python train.py --num_hidden_layers=25 --num_attention_heads=2 --head_dim=32 --vocab_size=1024 --learning_rate=0.00486 --beta1=0.95 --max_grad_norm=1.0 --decay_shape="linear"
Each number is 50 + 15 x the weight over its row's rms, rounded and kept within 0 to 99. Layers, rows and columns count from 0. The size before them is the row's rms in percent of the matrix's.

# down: layer 13 MLP down (transposed), 256x64, rms 0.301, rows 23-75, columns 0-63
# up: layer 13 MLP up, 256x64, rms 0.378, rows 24-75, columns 0-63
down23 099:42 55 71 54 27 69 61 33 49 54 61 29 65 49 68 52 77 59 30 44 43 56 73 68 26 30 38 47 63 58 46 53 79 16 50 49 24 44 24 65 34 35 25 42 42 60 40 53 65 64 33 80 57 37 40 56 56 36 44 65 46 51 34 54
up24 111:16 74 62 37 53 56 40 63 58 48 73 45 51 46 37 60 27 38 70 55 30 56 31 51 72 38 57 50 38 39 54 72 63 65 58 67 67 30 49 38 64 47 31 72 75 75 22 52 42 23 51 77 57 50 62 32 33 35 54 68 49 46 46 60
down24 114:53 75 44 55 54 37 64 54 48 43 46 59 48 48 36 34 76 62 37 45 77 47 60 61 58 42 26 32 63 64 38 51 43 30 51 69 31 73 43 46 23 72 55 42 39 47 58 54 47 63 42 64 33 56 74 45 38 44 44 59 08 60 75 92
up25 098:53 38 53 52 39 59 50 29 62 59 29 42 61 60 21 42 46 27 41 42 73 55 31 17 56 61 26 38 59 73 27 59 86 55 40 67 54 34 48 49 55 37 47 69 52 69 47 65 64 36 34 21 36 56 50 66 56 54 27 40 76 55 39 67
down25 087:54 54 46 50 30 48 54 63 46 35 38 63 58 61 78 51 41 42 51 24 67 41 35 55 40 41 52 31 86 54 55 44 34 46 32 26 70 50 38 14 99 29 58 41 60 63 58 38 38 51 54 64 53 63 54 33 40 68 59 33 39 36 59 46
up26 103:42 27 61 77 59 54 38 68 82 64 36 25 33 63 64 86 82 76 28 57 70 43 71 72 25 50 44 63 44 47 40 37 60 57 32 52 42 46 55 35 55 42 33 53 48 67 50 44 64 46 74 29 52 36 41 46 48 37 57 40 63 44 45 58
down26 104:64 67 56 44 59 57 24 69 45 57 61 24 47 59 79 44 63 59 41 34 62 90 59 52 17 38 45 69 35 62 71 59 52 46 47 43 38 62 55 50 43 63 58 16 42 35 35 52 48 38 67 34 44 12 74 64 56 65 45 60 64 56 54 52
up27 100:56 30 31 80 68 39 29 34 45 58 54 62 59 43 55 65 52 54 43 33 58 23 44 49 42 46 49 64 33 35 52 59 59 39 72 28 27 40 56 65 85 40 55 31 65 70 31 56 42 54 17 37 53 49 76 54 43 59 59 43 31 59 40 14
down27 112:53 43 53 33 54 41 38 48 53 33 49 52 66 50 32 79 77 31 31 50 41 41 41 76 39 31 46 28 46 57 65 59 38 51 37 79 44 23 46 59 54 35 41 24 53 33 37 46 37 57 74 58 57 43 13 58 69 73 66 48 40 50 61 17
up28 107:12 56 56 46 72 59 06 55 44 65 38 56 63 67 63 39 56 69 70 55 62 35 52 48 43 37 38 41 44 49 45 67 49 47 64 46 40 68 68 39 32 52 40 47 61 60 31 17 43 42 47 53 86 59 67 54 67 40 50 25 60 52 68 25
down28 108:57 44 43 45 24 69 54 36 39 55 49 63 35 50 47 45 63 21 25 23 53 45 62 33 70 83 30 50 55 67 69 04 57 56 57 41 39 45 56 47 59 58 40 41 65 58 60 43 58 64 36 44 35 48 39 23 44 72 40 72 60 44 24 67
up29 094:25 60 44 42 53 58 48 35 59 44 24 80 32 41 53 56 44 54 64 27 48 47 36 36 58 52 50 32 63 38 42 46 55 20 76 79 66 46 59 62 53 50 31 67 60 63 42 50 48 68 07 67 54 26 31 46 87 58 48 41 42 59 37 49
down29 101:47 54 44 46 44 67 39 59 56 47 66 31 56 48 36 68 90 37 48 20 32 40 55 52 19 43 55 57 52 88 54 48 50 77 40 32 50 63 27 31 32 39 58 46 50 31 31 62 68 18 52 65 28 35 63 35 59 48 42 53 56 39 53 33
up30 091:34 78 42 12 59 64 39 50 86 53 85 46 61 65 69 59 53 65 73 24 43 59 76 46 49 36 56 55 47 67 27 49 42 64 55 59 50 42 36 43 56 52 47 43 64 28 50 59 37 28 46 40 61 47 36 22 52 34 66 31 39 34 40 47
down30 081:28 53 47 43 41 52 50 38 58 47 27 63 70 60 65 52 51 62 48 40 20 47 38 61 50 48 66 19 45 55 55 48 36 50 39 63 73 37 80 31 27 27 29 67 20 43 33 54 51 72 44 35 54 85 55 70 46 55 63 44 70 60 26 40
up31 092:18 42 70 41 62 29 70 40 31 56 62 63 37 63 26 54 59 54 57 79 67 69 35 47 42 50 46 45 48 72 50 46 44 30 60 46 61 49 48 35 37 54 72 48 64 15 25 35 77 38 47 55 59 30 65 37 59 77 54 47 45 68 19 47
down31 091:49 47 42 40 68 45 47 65 51 57 56 59 25 66 66 83 73 74 75 58 34 59 35 61 47 84 48 42 44 46 62 48 53 54 55 77 41 41 59 30 34 61 39 39 31 60 17 49 46 61 70 65 38 49 38 74 69 84 65 55 51 54 63 38
up32 089:44 39 55 03 29 47 66 47 47 55 35 31 43 41 68 16 66 72 69 29 38 53 56 46 51 45 37 48 36 59 45 38 39 21 46 55 65 58 40 41 40 31 42 68 57 24 48 34 85 58 44 45 67 51 62 68 66 39 51 34 34 64 47 38
down32 078:28 42 57 56 49 62 46 33 38 60 56 30 45 59 51 48 62 58 40 54 58 34 72 44 49 53 62 21 70 35 27 44 40 25 34 99 27 47 48 62 73 57 46 34 44 62 62 62 62 59 85 66 45 33 49 53 33 41 54 17 51 46 60 58
up33 096:57 27 44 32 51 61 53 36 28 70 65 65 53 53 55 64 27 45 71 39 71 50 64 48 40 30 44 31 50 60 50 61 49 53 54 61 52 38 28 74 64 20 40 58 62 33 60 54 51 51 69 67 14 41 63 38 18 16 27 48 56 71 51 55
down33 128:70 86 36 65 43 31 44 53 36 69 66 60 73 37 63 59 43 52 60 50 62 18 64 54 54 55 69 72 45 31 55 61 55 59 53 57 61 57 61 15 53 54 49 74 54 49 56 53 38 44 40 50 29 37 34 25 53 50 28 62 06 42 37 61
up34 112:35 50 53 46 57 41 53 42 43 68 44 65 36 35 56 63 63 60 49 16 60 67 47 34 52 45 22 65 17 62 38 48 76 27 64 57 48 67 66 53 44 45 56 49 55 60 19 23 28 65 52 42 65 58 65 54 67 52 11 82 47 44 46 59
down34 109:75 33 71 36 39 55 37 83 84 60 60 53 27 46 57 56 35 48 59 53 32 48 68 53 84 34 68 55 50 34 55 46 18 51 51 56 68 68 44 44 42 52 49 67 75 73 61 34 47 46 44 55 57 35 56 50 58 68 54 32 76 68 43 26
up35 094:55 59 53 34 94 35 58 35 73 62 18 44 11 54 56 50 58 57 42 58 58 66 53 33 56 34 81 58 48 52 33 58 58 40 71 56 35 31 62 85 51 24 39 35 59 49 49 23 29 58 58 41 66 44 56 47 57 49 58 63 54 59 48 43
down35 090:53 22 66 39 37 35 61 48 39 55 32 47 50 50 50 50 61 43 74 48 59 25 51 34 78 67 64 25 42 45 25 66 67 50 55 27 36 64 66 49 46 31 43 53 33 78 53 49 29 45 23 27 47 63 61 19 75 47 40 38 42 54 51 22
up36 100:19 33 42 53 89 47 52 32 49 39 66 63 37 59 51 46 26 64 41 47 62 27 41 39 69 50 62 29 59 44 44 53 40 65 47 51 68 64 28 65 26 36 56 51 63 40 64 74 49 26 54 38 63 50 67 63 54 40 63 38 83 53 15 43
down36 104:39 49 47 63 44 20 32 57 44 30 32 52 44 63 42 65 48 19 26 52 68 66 54 40 70 60 32 29 72 50 05 56 43 52 46 15 55 61 50 36 51 59 77 46 45 47 64 54 69 47 56 56 26 20 45 55 42 51 61 64 38 54 36 56
up37 096:70 48 35 60 64 60 48 35 55 35 47 73 41 30 49 64 44 73 28 43 33 66 92 57 47 39 52 35 25 49 64 53 40 47 52 68 58 54 54 70 55 63 38 82 64 61 76 43 60 54 65 33 62 52 59 38 25 85 48 47 64 58 29 52
down37 105:40 59 33 22 32 13 15 35 52 65 60 62 52 33 69 67 53 33 16 30 41 44 45 60 63 29 44 61 61 63 50 49 24 63 52 37 52 63 47 57 45 29 72 41 51 69 38 56 53 55 39 40 28 42 52 56 39 86 34 38 52 50 54 48
up38 108:48 44 63 61 78 64 52 70 46 52 53 58 44 69 61 58 77 33 35 65 48 37 33 47 62 43 17 44 53 52 38 40 49 48 35 45 59 78 78 51 27 37 46 78 53 35 31 57 30 56 61 66 65 40 41 64 69 48 33 44 43 41 30 08
down38 092:72 64 50 55 34 48 28 64 46 72 69 30 72 26 50 54 43 49 60 64 56 41 54 63 43 34 62 55 39 68 60 31 25 69 58 39 49 44 33 56 39 47 43 20 31 47 77 39 70 55 38 39 14 67 27 50 36 36 30 42 29 62 64 42
up39 087:12 43 40 33 57 53 46 38 49 56 42 39 25 49 34 23 53 59 58 72 35 62 43 47 57 40 54 65 33 48 63 60 28 53 68 47 53 77 56 72 74 83 71 20 71 64 28 59 59 66 51 51 56 55 69 37 50 60 39 49 35 53 26 37
down39 088:63 49 71 34 32 53 45 53 41 36 45 68 39 24 61 66 46 73 29 44 31 32 21 61 55 56 51 56 76 49 65 39 76 40 31 34 57 45 38 35 48 33 51 58 54 56 58 30 60 30 30 41 51 68 38 30 36 78 48 71 57 26 80 59
up40 095:52 71 56 34 63 53 46 74 47 37 42 81 23 76 44 52 45 46 50 64 64 62 54 60 19 42 59 45 55 44 24 52 44 50 03 43 45 41 50 69 39 46 45 35 23 50 49 33 59 36 28 76 69 36 43 59 50 73 36 42 56 27 43 51
down40 076:23 39 43 64 33 67 75 36 47 46 34 40 42 62 44 48 58 64 56 32 36 40 25 63 49 48 64 25 41 58 55 08 20 49 42 54 39 61 40 37 55 68 35 54 65 68 41 65 45 21 45 34 36 72 62 62 66 46 44 49 23 63 72 36
up41 100:49 94 34 45 72 64 55 50 64 49 56 43 42 24 27 26 33 79 55 45 42 43 46 68 74 41 53 36 41 30 52 30 48 57 65 76 71 40 59 64 70 60 42 22 56 52 61 28 56 30 43 44 57 48 34 37 55 71 49 29 61 45 53 37
down41 110:40 81 62 71 34 60 54 67 46 48 41 51 52 49 58 31 49 55 47 55 53 23 45 60 58 61 50 60 46 33 76 24 72 44 18 45 38 50 25 35 32 61 38 26 39 87 44 31 48 43 65 72 53 60 54 42 29 65 65 67 78 60 55 51
up42 118:43 62 56 65 50 50 31 45 70 77 49 70 52 36 74 57 56 39 31 82 54 77 58 63 52 33 33 51 61 27 64 53 66 38 42 55 46 80 73 57 70 69 69 41 38 30 58 40 39 38 50 66 49 51 42 35 49 41 16 54 51 83 43 38
down42 105:49 48 69 43 45 74 46 50 15 39 31 56 56 94 70 60 78 41 63 44 61 55 65 55 66 58 52 55 56 49 50 52 40 72 49 58 04 58 67 34 29 44 46 47 35 40 55 67 65 55 28 52 52 36 52 33 84 59 45 53 50 34 62 59
up43 097:23 35 44 59 44 79 60 60 58 54 48 54 63 50 29 73 31 66 26 45 72 27 44 56 51 36 46 20 38 53 35 60 33 65 38 34 28 67 51 44 26 28 72 49 48 43 68 29 73 53 74 62 68 60 62 62 63 65 60 36 51 39 53 67
down43 093:68 38 62 60 39 62 60 46 49 30 28 55 63 37 35 51 51 48 25 45 50 47 41 28 49 68 40 34 60 12 55 57 61 39 55 22 57 65 60 66 54 68 61 71 61 61 67 34 58 78 75 90 71 73 57 48 45 63 60 50 36 44 38 64
up44 101:79 35 61 43 35 56 36 46 36 55 36 27 46 57 24 31 50 52 35 32 38 51 74 50 60 67 51 77 37 66 35 59 58 55 49 64 69 46 55 61 69 66 06 55 26 69 52 33 74 34 42 43 49 29 52 69 57 59 54 42 74 44 69 42
down44 113:77 55 68 53 48 27 39 25 39 44 39 64 46 51 36 52 42 59 30 30 53 50 53 49 37 62 57 64 53 70 61 64 66 59 31 42 48 63 59 72 59 62 34 59 54 45 28 22 31 87 48 59 29 64 44 40 59 26 36 40 24 81 40 71
up45 093:40 68 42 49 64 73 55 40 41 36 33 15 61 45 73 75 55 61 54 36 60 31 72 33 51 50 63 27 46 47 55 71 37 72 45 59 46 24 63 56 24 32 44 55 76 36 49 51 53 62 61 28 51 43 51 20 34 38 34 47 54 43 51 85
down45 084:53 77 48 48 59 57 55 63 51 66 89 48 82 50 50 19 52 32 65 66 37 70 36 76 71 40 31 31 76 53 64 28 61 64 59 60 36 45 30 66 28 62 58 33 54 43 49 59 59 20 29 51 49 54 48 49 60 59 58 61 50 44 50 35
up46 102:40 85 63 57 70 14 63 77 53 55 48 61 46 58 49 58 43 41 50 38 66 39 53 52 34 42 45 38 40 65 43 80 09 34 48 67 59 48 68 46 72 45 76 60 54 67 29 77 25 49 63 52 61 39 35 52 56 48 51 52 34 60 58 31
down46 108:50 38 52 44 51 47 68 64 62 46 84 56 33 48 79 60 31 24 36 44 78 63 18 68 63 55 58 44 54 58 68 41 60 36 53 35 39 36 45 40 40 57 67 46 82 37 65 52 49 42 23 22 67 52 37 52 46 68 72 57 71 31 41 63
up47 106:70 46 59 72 66 40 10 72 39 53 50 56 59 56 44 61 53 67 56 26 37 32 64 51 28 31 39 78 45 46 41 63 40 50 68 63 75 51 45 49 16 37 43 49 23 67 47 32 44 34 43 58 32 62 37 68 59 27 58 39 54 74 62 57
down47 118:52 14 37 43 79 41 95 58 48 62 70 40 63 66 57 48 46 74 50 18 37 36 58 58 56 61 60 65 28 38 33 73 43 23 41 46 56 50 53 42 30 80 44 32 49 53 60 63 53 64 50 64 39 65 47 62 56 51 53 52 78 56 55 58
up48 101:37 30 60 63 68 61 58 35 59 50 64 51 49 62 59 46 45 51 57 50 56 41 68 31 41 60 51 45 48 56 52 59 56 27 31 73 74 30 69 48 31 40 39 40 38 52 14 20 67 59 32 40 51 99 46 45 56 31 63 39 56 64 72 48
down48 112:63 59 58 52 46 68 61 53 65 69 40 76 34 56 46 86 52 33 31 40 46 70 67 66 61 78 48 75 61 44 70 49 49 46 45 50 61 67 49 44 43 51 37 38 31 24 43 51 61 62 46 80 44 24 40 25 54 09 41 54 40 67 59 52
up49 102:42 54 52 51 67 78 52 46 53 35 66 40 28 44 46 51 62 42 63 47 44 53 58 25 57 64 26 43 46 67 25 70 46 53 35 15 51 63 44 77 60 57 66 44 77 44 32 45 41 37 53 54 65 39 46 86 50 52 37 43 74 55 06 60
down49 104:67 55 48 32 75 45 57 37 67 55 47 23 63 52 51 57 20 71 54 57 74 52 75 69 68 41 35 47 49 36 35 62 43 32 29 00 53 42 67 58 48 44 46 44 57 45 57 50 51 53 45 45 57 62 37 60 52 38 50 57 76 46 30 57
up50 108:33 63 68 59 77 55 57 40 31 69 77 71 85 70 58 37 72 56 60 45 68 45 38 51 46 27 71 43 49 40 36 68 30 58 35 58 47 25 57 29 39 38 64 49 61 63 52 63 64 47 73 51 39 39 45 45 53 30 17 62 57 41 59 67
down50 120:19 36 46 71 38 39 41 60 36 34 32 32 34 42 62 41 38 59 56 62 44 34 32 78 53 31 57 24 39 47 53 20 70 50 69 25 35 41 50 57 82 43 45 20 45 50 39 35 59 58 44 43 64 57 60 70 50 46 43 28 71 37 38 32
up51 062:47 35 61 64 59 37 58 35 38 56 64 43 50 43 51 50 58 21 46 55 60 07 72 39 38 43 28 48 61 24 28 74 57 52 60 45 65 53 68 59 48 41 39 79 49 19 54 32 68 44 40 65 59 51 56 40 34 48 43 41 43 30 60 93
down51 085:49 50 50 34 50 42 59 75 58 38 53 57 60 58 44 57 84 38 62 42 45 49 46 50 61 71 41 66 50 54 85 72 75 63 73 56 25 65 42 13 48 69 56 33 35 43 80 50 48 52 45 53 19 49 38 47 43 57 73 56 74 48 46 23
up52 097:40 54 72 44 51 54 40 60 75 68 61 62 29 37 23 38 35 34 67 69 35 63 47 54 33 64 53 38 53 43 30 40 60 52 30 64 81 56 53 34 48 25 42 64 51 29 45 53 42 69 39 49 49 82 72 23 46 40 53 53 59 72 21 26
down52 087:61 54 60 28 58 22 52 56 47 64 51 21 47 24 41 67 62 43 33 33 66 57 87 61 70 61 57 70 62 51 46 25 24 45 33 61 65 69 39 77 55 51 58 48 55 65 74 79 45 39 75 37 56 63 47 57 53 60 53 25 54 46 47 48
up53 104:31 25 60 62 36 39 48 46 60 37 39 80 45 72 40 54 46 45 24 51 26 48 80 49 30 41 26 36 42 36 38 13 66 32 32 44 49 41 42 52 42 28 49 38 54 75 34 56 61 48 44 56 61 71 62 34 43 36 47 75 70 46 28 52
down53 102:49 44 40 66 45 83 54 75 61 55 56 20 49 59 39 61 63 54 68 27 58 50 57 64 28 62 58 51 55 79 32 40 71 32 42 65 52 55 30 75 48 52 54 44 20 26 35 76 49 29 42 43 66 45 45 48 63 62 79 42 55 32 73 42
up54 104:58 83 49 39 61 78 31 51 32 58 25 40 50 73 61 42 58 57 31 76 44 35 49 82 58 55 70 50 59 55 65 56 39 72 47 52 66 31 52 62 27 50 22 50 60 62 35 84 52 42 58 49 68 55 74 45 37 33 64 38 52 60 31 48
down54 118:62 33 51 45 48 31 46 30 44 29 47 61 61 67 29 56 55 23 51 53 61 46 64 40 43 41 46 37 60 46 17 82 30 55 46 45 44 28 34 39 70 57 80 79 52 34 26 44 64 38 38 39 58 28 51 60 63 28 24 80 55 44 58 52
up55 100:41 39 54 51 72 70 70 34 68 70 47 63 42 70 59 14 64 57 44 37 63 67 45 64 31 35 59 20 22 51 57 53 35 31 51 58 76 66 61 34 33 52 68 43 36 28 33 35 46 43 75 55 64 61 59 57 40 39 57 34 36 37 30 40
down55 095:85 52 33 51 46 52 57 59 34 30 32 36 72 40 99 54 61 59 60 36 57 56 62 48 70 70 58 51 57 46 71 79 70 66 32 34 62 49 57 49 66 61 35 86 31 47 61 52 56 64 58 63 56 48 45 46 38 36 27 37 53 47 61 48
up56 105:49 63 50 84 64 53 56 48 82 40 53 18 52 58 40 57 50 44 56 43 31 76 19 23 37 50 66 49 36 35 39 70 41 35 70 66 62 46 65 43 40 69 66 58 56 50 30 59 51 46 44 44 74 42 29 46 50 53 40 40 39 18 56 16
down56 106:56 68 52 45 38 50 36 52 47 27 46 32 71 50 54 41 40 57 58 43 49 42 50 36 54 69 55 66 46 46 54 55 25 33 61 52 50 27 46 12 81 67 59 53 84 45 73 74 74 50 30 70 52 81 67 64 51 44 31 64 33 29 56 57
up57 102:50 57 74 40 34 62 43 55 34 45 54 45 56 51 44 73 74 58 23 24 31 48 34 49 57 45 62 64 46 89 37 33 41 54 57 65 53 45 37 29 60 15 54 61 62 18 49 59 30 55 20 68 68 26 59 62 55 48 49 63 61 68 48 44
down57 099:41 69 43 52 50 57 32 68 49 49 53 66 58 30 46 78 47 65 59 58 33 75 57 60 70 65 66 64 50 59 80 27 48 44 82 53 44 47 53 65 53 56 65 43 60 71 39 43 33 78 53 30 70 41 55 53 36 30 77 18 63 42 60 75
up58 093:62 27 48 67 36 33 58 86 46 70 44 29 59 58 38 59 72 44 39 35 36 42 60 37 30 56 53 42 63 62 67 47 49 48 27 29 14 53 43 60 64 37 67 41 41 58 35 49 68 29 25 56 42 38 34 58 10 39 41 55 32 58 44 60
down58 094:41 59 74 42 72 44 35 36 45 60 45 75 49 41 50 36 44 69 56 37 40 56 57 30 63 52 41 60 39 57 43 38 65 42 51 35 46 17 45 30 41 63 46 64 30 71 80 40 60 40 38 68 55 46 52 82 29 46 90 71 69 43 66 72
up59 103:64 63 61 33 36 61 45 38 60 71 48 50 59 27 53 87 56 32 21 64 39 85 60 39 53 44 46 73 44 52 65 43 39 53 61 71 44 40 53 50 63 47 68 61 51 34 72 62 61 25 25 50 17 37 40 40 32 60 37 47 54 69 71 59
down59 104:46 61 72 29 70 59 56 44 03 22 42 73 47 48 49 40 64 28 43 35 45 55 42 32 45 48 76 64 31 50 62 58 50 75 38 29 52 42 53 63 33 41 46 36 42 46 51 65 23 62 53 56 62 74 72 46 59 64 56 49 78 54 44 74
up60 096:32 10 61 59 61 57 40 28 46 38 81 27 57 55 33 51 39 43 23 52 34 57 45 58 42 31 59 48 55 72 48 54 53 69 35 44 38 48 60 74 69 51 63 59 61 44 50 78 42 55 59 43 25 70 62 27 40 21 31 72 65 52 51 62
down60 088:70 31 43 47 51 44 44 76 39 55 40 56 31 75 35 69 51 35 48 52 62 29 29 64 45 63 83 67 30 45 54 44 34 36 66 37 46 51 34 13 50 67 44 51 41 75 63 62 61 51 44 45 43 68 66 23 55 62 48 31 88 37 49 49
up61 105:53 42 66 56 61 63 36 68 54 69 56 61 33 56 68 50 66 46 45 21 35 94 68 15 55 41 42 43 60 55 73 60 24 58 62 37 65 41 37 41 47 31 44 40 60 52 45 59 63 36 26 62 74 59 76 59 47 54 59 64 59 62 73 68
down61 100:45 53 75 61 78 56 64 26 67 32 29 71 43 27 53 57 72 57 70 29 42 45 30 23 40 51 50 45 50 36 64 59 39 53 44 35 43 48 54 39 72 33 47 60 38 59 54 56 70 68 70 72 60 60 69 44 38 52 16 76 59 51 39 25
up62 094:44 50 50 43 82 48 74 61 56 63 67 55 46 47 40 58 48 70 29 36 34 35 50 45 63 44 51 44 23 59 37 36 38 43 51 53 79 28 44 43 74 45 52 65 51 44 91 45 38 66 58 75 67 54 10 36 41 54 76 52 33 67 57 39
down62 100:30 67 50 47 53 59 43 61 47 50 45 53 55 70 73 48 51 29 66 50 57 50 45 75 65 64 60 14 49 12 46 32 36 51 86 46 28 47 47 54 67 38 40 65 39 36 70 49 49 57 49 47 43 17 77 64 66 44 49 48 52 38 70 81
up63 113:41 21 35 47 55 55 24 45 66 50 40 67 46 37 34 56 42 51 66 64 40 66 56 46 67 38 48 75 29 85 51 80 61 49 33 47 45 71 80 71 49 48 61 44 42 75 39 47 35 46 58 40 78 62 65 50 50 51 67 70 27 50 19 53
down63 108:62 58 52 55 68 46 42 66 44 51 32 32 44 54 34 30 14 39 74 45 25 64 48 53 59 34 68 45 81 65 63 53 60 69 73 64 84 53 57 50 61 48 55 74 30 60 53 37 42 34 34 26 69 52 58 47 81 48 64 56 32 44 41 65
up64 097:53 25 48 77 49 37 45 45 46 32 59 66 17 62 65 53 28 29 48 59 46 52 28 21 33 44 58 35 76 56 62 48 34 46 49 20 48 85 61 58 60 47 57 49 70 46 45 66 54 67 49 52 52 61 20 62 48 33 54 19 40 63 53 33
down64 096:33 30 30 49 35 47 30 61 55 51 40 70 72 52 39 61 46 39 67 26 42 33 61 59 44 54 69 74 24 45 55 89 55 54 48 88 38 47 49 54 50 55 41 31 51 82 57 61 50 75 64 54 50 54 66 54 53 43 77 38 35 30 27 50
up65 100:36 31 50 63 06 62 53 44 57 55 80 68 32 48 54 55 38 61 59 46 57 54 70 44 66 83 52 50 48 34 30 78 51 58 45 49 59 61 78 40 49 41 39 74 62 41 63 51 40 41 87 46 65 59 59 58 38 37 38 50 59 19 33 51
down65 095:38 51 49 41 22 44 65 72 44 53 53 42 35 21 59 65 39 40 56 22 40 52 48 32 56 59 15 42 50 50 12 36 45 71 66 59 27 51 73 60 31 40 72 62 55 55 68 64 50 57 52 37 48 25 58 71 56 38 66 58 73 60 72 57
up66 093:45 21 57 28 68 67 39 47 34 47 61 44 43 59 23 43 32 79 59 39 48 29 48 78 60 54 47 56 66 49 42 77 22 77 29 36 44 56 60 59 48 55 49 76 30 40 29 48 66 36 42 54 35 66 59 64 63 28 44 57 40 65 31 68
down66 092:60 52 46 74 43 04 64 63 38 70 52 56 82 41 43 51 61 48 41 50 32 66 68 43 21 24 63 60 42 45 57 48 73 53 44 43 43 70 28 42 45 61 63 44 77 80 36 51 39 46 38 39 69 54 39 39 41 35 52 43 78 37 64 40
up67 096:58 59 55 52 68 54 54 65 53 72 41 62 49 54 40 54 55 51 42 53 40 86 44 45 64 24 60 33 89 76 67 61 66 46 63 45 50 81 53 46 35 40 28 51 30 68 47 49 61 23 84 27 50 38 33 69 65 39 36 37 52 40 42 39
down67 096:77 39 47 53 51 61 44 53 78 51 58 47 46 35 64 71 49 55 69 42 65 37 59 59 70 58 74 43 42 55 67 49 34 64 77 76 57 39 39 17 20 79 57 76 63 50 36 63 55 75 49 47 73 67 59 65 58 74 53 62 45 68 54 48
up68 099:53 43 35 46 69 42 37 63 70 32 34 16 52 07 35 67 34 46 27 53 29 49 67 42 62 62 56 19 36 53 43 53 76 42 57 57 64 39 57 57 52 27 40 77 53 59 40 42 54 49 37 71 47 61 61 48 51 35 24 52 57 54 23 67
down68 100:23 63 78 43 55 37 68 67 45 69 68 53 71 83 56 55 54 57 86 43 44 63 27 54 59 63 43 43 31 31 44 09 62 53 50 51 32 44 54 53 64 58 28 38 54 63 55 29 50 39 56 41 56 32 51 56 67 20 51 56 66 45 62 68
up69 086:65 68 73 40 65 44 36 50 52 65 62 52 45 45 51 52 56 45 55 40 46 64 28 68 20 42 64 52 57 32 51 49 32 40 52 61 63 22 41 50 60 47 16 60 12 38 43 37 38 50 48 57 53 20 59 50 74 76 71 43 27 36 26 25
down69 084:37 48 51 44 50 51 54 62 44 59 69 37 40 82 34 51 40 23 09 57 83 56 47 70 33 43 69 42 58 62 59 31 44 68 57 42 27 35 49 72 57 81 49 73 74 38 38 61 49 50 45 57 38 48 42 32 65 49 40 53 29 39 25 38
up70 114:54 46 30 38 45 33 12 31 67 46 66 36 51 51 48 73 53 53 52 26 55 50 69 50 48 33 22 46 50 48 35 49 41 34 72 73 44 57 45 47 48 24 49 85 82 59 52 59 74 39 27 33 37 36 76 54 47 50 46 56 48 60 37 26
down70 116:54 50 54 41 33 26 75 36 50 05 68 38 41 16 23 40 53 55 67 32 53 35 49 39 51 47 29 49 44 59 47 55 47 47 57 48 56 70 75 55 58 33 50 66 35 53 53 53 30 55 57 44 22 68 53 44 52 96 57 44 35 38 50 37
up71 089:53 71 57 67 48 69 43 37 24 33 48 41 51 74 38 64 26 36 46 38 34 61 32 52 48 49 51 61 45 23 43 49 73 15 43 64 38 72 53 90 48 54 67 58 59 59 64 49 28 40 80 40 63 73 70 33 53 42 58 56 38 65 56 43
down71 092:33 43 66 37 24 46 26 41 48 32 44 65 58 61 62 39 62 37 45 53 46 47 32 74 48 37 27 43 44 61 26 30 23 58 59 27 48 73 55 14 17 46 34 71 50 47 41 55 41 32 44 75 26 41 29 44 53 34 51 38 57 53 53 33
up72 105:29 70 36 68 44 60 39 25 50 50 78 46 50 60 51 58 52 33 34 40 39 34 37 53 90 55 31 60 57 68 52 19 47 60 53 49 67 59 53 27 41 34 24 20 33 44 17 74 44 44 47 59 51 56 49 24 40 36 38 47 53 65 46 47
down72 111:47 58 51 65 46 32 76 47 60 53 56 70 52 89 52 56 51 29 53 30 23 49 47 40 43 35 44 47 43 64 70 53 64 63 78 66 48 47 93 46 49 65 57 56 57 32 45 83 51 51 38 41 39 44 46 48 56 60 20 54 24 45 41 19
up73 100:55 49 21 41 21 61 46 26 42 81 30 49 20 55 35 44 42 30 39 67 49 64 48 28 60 40 58 52 53 48 52 66 64 66 60 83 53 65 52 69 36 65 38 53 55 50 75 53 47 69 73 35 39 45 54 58 45 42 58 26 84 69 39 51
down73 116:51 46 48 67 88 53 21 39 59 51 25 58 45 52 64 33 67 54 45 53 43 44 71 64 52 69 59 44 50 46 48 41 88 27 43 40 68 41 62 58 43 56 46 40 51 48 44 34 19 64 35 35 65 77 37 62 52 82 46 44 24 27 56 31
up74 094:46 66 43 68 11 75 55 50 41 32 58 74 44 62 55 58 60 66 34 55 63 23 52 62 57 60 75 59 40 60 27 63 37 23 50 68 42 39 41 49 50 65 80 24 64 42 44 24 55 44 47 37 43 47 59 37 43 44 19 37 68 42 69 57
down74 096:26 53 87 43 53 50 59 43 53 34 35 61 65 74 54 56 60 54 47 52 44 30 50 52 63 35 44 21 49 43 49 51 52 68 57 78 34 17 49 56 59 27 57 39 33 54 26 29 36 26 82 54 71 62 55 41 53 72 55 57 71 37 71 45
up75 099:25 57 49 55 36 47 55 44 44 68 38 57 60 44 52 40 51 35 84 49 93 37 44 29 25 29 27 59 58 77 83 25 44 72 45 36 54 51 79 50 34 46 60 35 59 61 36 65 62 44 55 43 55 37 50 58 47 47 49 57 33 41 21 55
down75 081:36 56 36 38 56 52 59 54 77 43 43 45 22 20 55 51 59 70 60 48 29 57 67 40 64 30 69 90 46 57 30 29 46 68 80 81 51 24 57 50 55 61 45 54 36 66 67 45 64 62 47 39 61 74 73 54 45 41 51 52 62 46 66 60